Part of a small language model's weights.
Architecture: RMSNorm before each block, rotary positions, no biases in attention or MLP, untied embeddings, hashed n-gram embeddings.
Each number is 128 + 32 x the weight over the matrix's rms, rounded and kept within 0 to 255. Layers, rows and columns count from 0. Numbers have three digits each.

# layer 3 MLP down, 128x512, rms 0.0362, rows 0-127, columns 480-511
134155068121191123143152097097115121203091141110093215127152154129185091170129149078134099118183
141131128033159107199144137111139056191097127123150170116122139099131085099206089096094121161177
152109117050134149075155110148160135175168145118116135201114132097159058119138137181180118079118
090108116112141115106120098094169095083143026101141025129114095117140066064112088089160088090079
111102104171148092071148161138149098131150087093105090173125132123055111084144142071116138180141
122102092116106136071119101102101160094098103097079125146135140120115107039158142060124100093126
116162164208180132057126158174124109110108061153172123097131139118166125047157114164119129134165
154147167087148099180136074116131157082149137102157147154142140128046090134080138163173108180126
058144152078117133102143083114044145184113166127142068097176187143088157124183146073136151083148
099125107107124113093130048153085133121148195123104101133147152125150182160113122123109162132124
189115122154096081167141090152132179126137150123137067148162154098208159147077089098173066133135
075163088060162123049101108122152085089108163112164127189111118093154122074110145089090151087138
141129094093203122198153168154129138172086165122110147126103138109169192140127122105104070114133
116092145132148141105153122133141132156109101110105092115136121120136165095115117124112093115137
168126143089130114065098109139149146113081126123162099161086115130030133180139087108142118136126
113118058112115129108136158104125111074111106142166149097155180135039141071104133132173150104048
145159172099145108141100159081142152140091183157148216143142135134139100091112107105084136131185
072082098128146116130140117150157166077140096089158193147149105094141127104139143131128123083180
173124143047091116144097094174099162136170092113163183174165131145077076126143177148122120128139
131085091063117113054126148136055172155109183163135122101106091101111115159120100096161094142096
080154151169106126185133156126113142075197124117149089076111140128092089110116139157128155134057
133109132135122104116146043093111122081135148114129157138101125136102071107138175192149065098149
109187110077122145079130124111114108120101080121092137095113166116119049131171154145070147115134
109118155132160113163146111172115212000135000087121099107095142169104000134135120169144187077080
097098091158163141171104164086155161181121168117164149133095089139137157150075158148119083132139
066206122107202119127138104191163139030090164130176181116102133147159178059121154192096157153156
107154170130133154078135163095101122122139082161149113109115082154182081110133098149147203158161
113147075110138117101137155134113093122110122114124147143090120132109096136109111149109114157116
101102161128077089111105075080096155060104090144090085090134133109074182081128189147128129130109
118091179078110087181141040107118144149155100140098125119127082157118175133137148093107105127117
149091115084110121232128073151149144138128147116115210175158106128080147170142166088214111106156
148107107078091121093124111085127149086137126124155085105104105135132164100063141073148115103117
070171100156108142134129156103118167151080097135057126136121124105058104178193078130137135172163
174079078115117098103147147136120097154093142117142163158133067055085098159130135105104124089100
162152102164118171083129154114172121134124169091151061149146128127183150115154074109150164158140
153136119093133104168146136122148060072129181102093149096132091137123110152203129134114163140198
137117177172099154106119104112130155211082082142134215168117152144136091088132172146098123133165
108118192070128136070120119127132147094125136116114184103128162134101135094115149133140116131081
164151092133156103160105102116149132172109229130153096105151116096121113175084195100163146109178
125152093125036101130174081115125134171165172099182101100149117086166165144142110073156177168173
186152190143168141080085143189147088133106000126157151121130106159024110182100135151094086156039
148073070128152160133080146128139114218165049128201111155126129129132114186145116196074105159197
109197086079128123201128118125082083001107000098098069080108083100090077122146142107150143102115
127116104129088141144142092106134120125104181147084169147124115134119207173130132197121119148202
126146165191132126213163075116170105069142159133134076110170143168121127065165073133094112139140
099140128155123136124154072143155140069142093116057040083139125175115096120184076132130145087145
104134071133177154210113040135110080128067124117081043180166073093106164126118139128106149163084
105114160121125126113123085073120128175117111132131103143136130108152137107111091104235145129080
084127164178100126086132145125150144137165116128100142098135109113086192066186126094140156117134
112079123154132137128105096125137248114157151130108097166149111122071158148103127149179141112152
202150110170079101093089104119129151191155185141135166158108109141196093185142118164141151161065
133145080178116117149103127181173088081100081105098134098131113131138025167134176141115127097134
093098101128135138086112106138123123081088141113082096167116107106029122138095119122171105142081
092128143147110141131135095107122115157164117148171099140111157124146150113161169106120097142050
124169127143154143148123119170123106157131219157098201128150105133124073137148146191168174171097
125140164037134114160181083156113186155177110116099110182152160127174188128131091116133095150153
140174144134104140113181160119071098076156122108154138110139119121093117106130084107115110119124
122168079242128085190151175109130077198077072102101085116178155125141161149117168035112142154149
104157114112103116214133105122080095024224005111088161128129127136133036140095130132170095147254
111135146074116152102117148083150130124138216149118067134078134145189166122120095102096166169147
082119192145180128060119083150105116174143153153155088100118096149152183135139154122089199183193
187166143127189186113118128164121141133096065160085212153113117180172104182179132113110157146152
171116095197078133161077214119140072027120047119103139106153142146200112124110188124104200176156
137110141236121152125136140085090136228144152136144074118152154108149196115055123147169176105120
090170138050126141139110123082108146103065101103096072125125145111080184060106114203104118113119
113139086143134087110076127158082154084155185149123074133113111090078130153118135121141164122119
153137120139069147141121125180137086147181168144120148092127164085172047188149150120147134146163
132156124192139117142134114102129123122083154145162122118143117093121103119210106161125133183150
170096163035150116112139119131184141120116176139172132124117117147081143163111069170134135174135
130134130187130101104138095149123126073165107135033154081115104103068073132144102203126112126075
074156118173047142114162080124112152132150191130111143113114126124163123189113092224153126110204
152148109082112111072160168155105080173069101128161152116144195112187136108125119148086157151115
121125095188121078157127203143118041185062221121169209140154097139155080121135131122086112163133
158173144121103134095140175091094121090193106086129119173122156128063149088106121142208113160132
112138110154136135169132151115140100074122164133188225119138141098098174159147155202080181123158
134109122142136143108121158149123141147170186120183112178140167158236096106129180107107143120124
116145151128139143124157127214116160137219116128199042053105094149111164084208146191102113164094
129137102192169114172132136120107150130195103131105089116132129126106129099165117127171134114146
117087101127084122205174065128149155099122098077118106035161135120033060061147102068190105099177
115142162136177145161132131136166148209187132105117095176130109149165128067113128136156139140106
138124154162096094117108141162076174057131127109188178112100149135148114111113154103131122143048
121091105147105166124138152084151105163077240113065149170134163103136097089130123127127120000124
110130117141095136121144147122088068078141060124163116099115129161082053125135056112139135096146
143134153106142121148139057100144135206097099128082191101134125143155143120163119089136176101186
153144117159170126128129118147133159205215158127135111138125140107212153128121109116125121127186
124135071076098168129111159114052118191043168125135096188152120088091187185135100102110128098175
109183097075141136137154130131129175032090086122122112144124175139132039140108129174134155156020
088078130112136117183106106111112111074113128112108099068130112131122113120113075113112124056065
099125121131137153094127122161132106077180101121066050137131114151147123120165150188121106129158
121148075120135102098155131106120104144105101131126066142128133138144076162099127093103091110127
104102127092119117182138114154114113184116070109083131170115127117077194037156101089109144138165
159147092071091155131125056192152137146154215153112130172135128154123130156128145112142157162204
065128117068107095118132094175122096119140111117148180068113154125132199060107091132139107167143
146180083091128116182158128162156093083083121142140137111140125094077065112185130070121113113020
120125198103130111090139128146122129089048156115135101104127070108087174155111102126093132116145
119151124185118140163166083075098136075187069125160100122130151150104081209129144065160100136185
124121128071119129206076086116107111132110154120081064121136197154130196157124148152205111096109
099113090196125125147107157160153090196075127155176108172104168089201137154118167143116121147160
169126149112114107140158135156120168157133108120168190170145091140083160181171174179137141105149
105155108208159112170121093106147117077162182149114108112137124127178063094127103137111143131144
141101118202095148076157132115087117196136129123082052037167090120181172155114083119065089103043
041126155094185161085151219172089083197189149143193038135147104167166152125189169134098137089095
093120203100141123094136148095090109154115048130165141113123123137172165158146131169099093182138
129153131138123123070136073124117101105192166132138054053162144097123090131061115131157057114141
183123098185119113166129128088109167127135146096159163071106183156178196115143122139146162071153
178176079162116131134126105109156193103184157136146192149154117172132073183157119218101104101146
153119158137180118119143132086104175145092129130101131134122151153112147110081118041181139125130
138166149103140152146130128154147070191112198130115099126124153130131142136137130159104135147120
135106137161157149081125116118097107074108116157108139067149112129094117129098149093191159128188
122120095121176130113152095141086179137205080124109172177116113129080106089130165114081119083137
069120099155074137076135153122148077175092062132097121154126140160141088031147111091133167125094
107137160115116122138134111138078103142097099129142170097137111137176219109098140122184107171076
146094137113150097153156098158094136136172218129087158095148159144067082186144133162156087140089
105159121158143125172097118115161122074061078138106084148121133112140079151119118141144095060114
090132076123125130165126109122097166212135203144157120223162095118142157163121170112139125181079
151076122124151126083154023140164118090116124092113067133138120128108067152111143159122085101044
170112148171159136126100106145139123135162124145169103109104127145116229107103153147106160137090
145113126097120115022131183124129172134104136137120067080116158109079119137101151121135099120073
188197178219122113042124059111114145104238117111077077152125113133145119160114138169115094214186
165171088171118076155136129125198110075171106129094163170106115108118072111126082166084124119170
085160146172156145167148118167135112096121055107098153056122142115115052077135086071149104147157
153115166087149148089100098110119101084116182120164062133144105137163158193198149100134162114117
186097150180102130095096127097137140152172165106049094115098119084105089157168174025148113123140
164143140117149146130114162102143160148137178173076144189143086145163068130100106168120085124080
111128117147159136133093159187186076119107132115098232153128140111087055128071159073177121058119
123130100210154149114126160165118162091121194152122169125138093132201144159106124137098133133175
137127049110131084196133075130141116067178072141152174106148137085104039086127132105193131121030
135123131147102180160128138124149084070133131136079141155099103098110171171134146092099101139122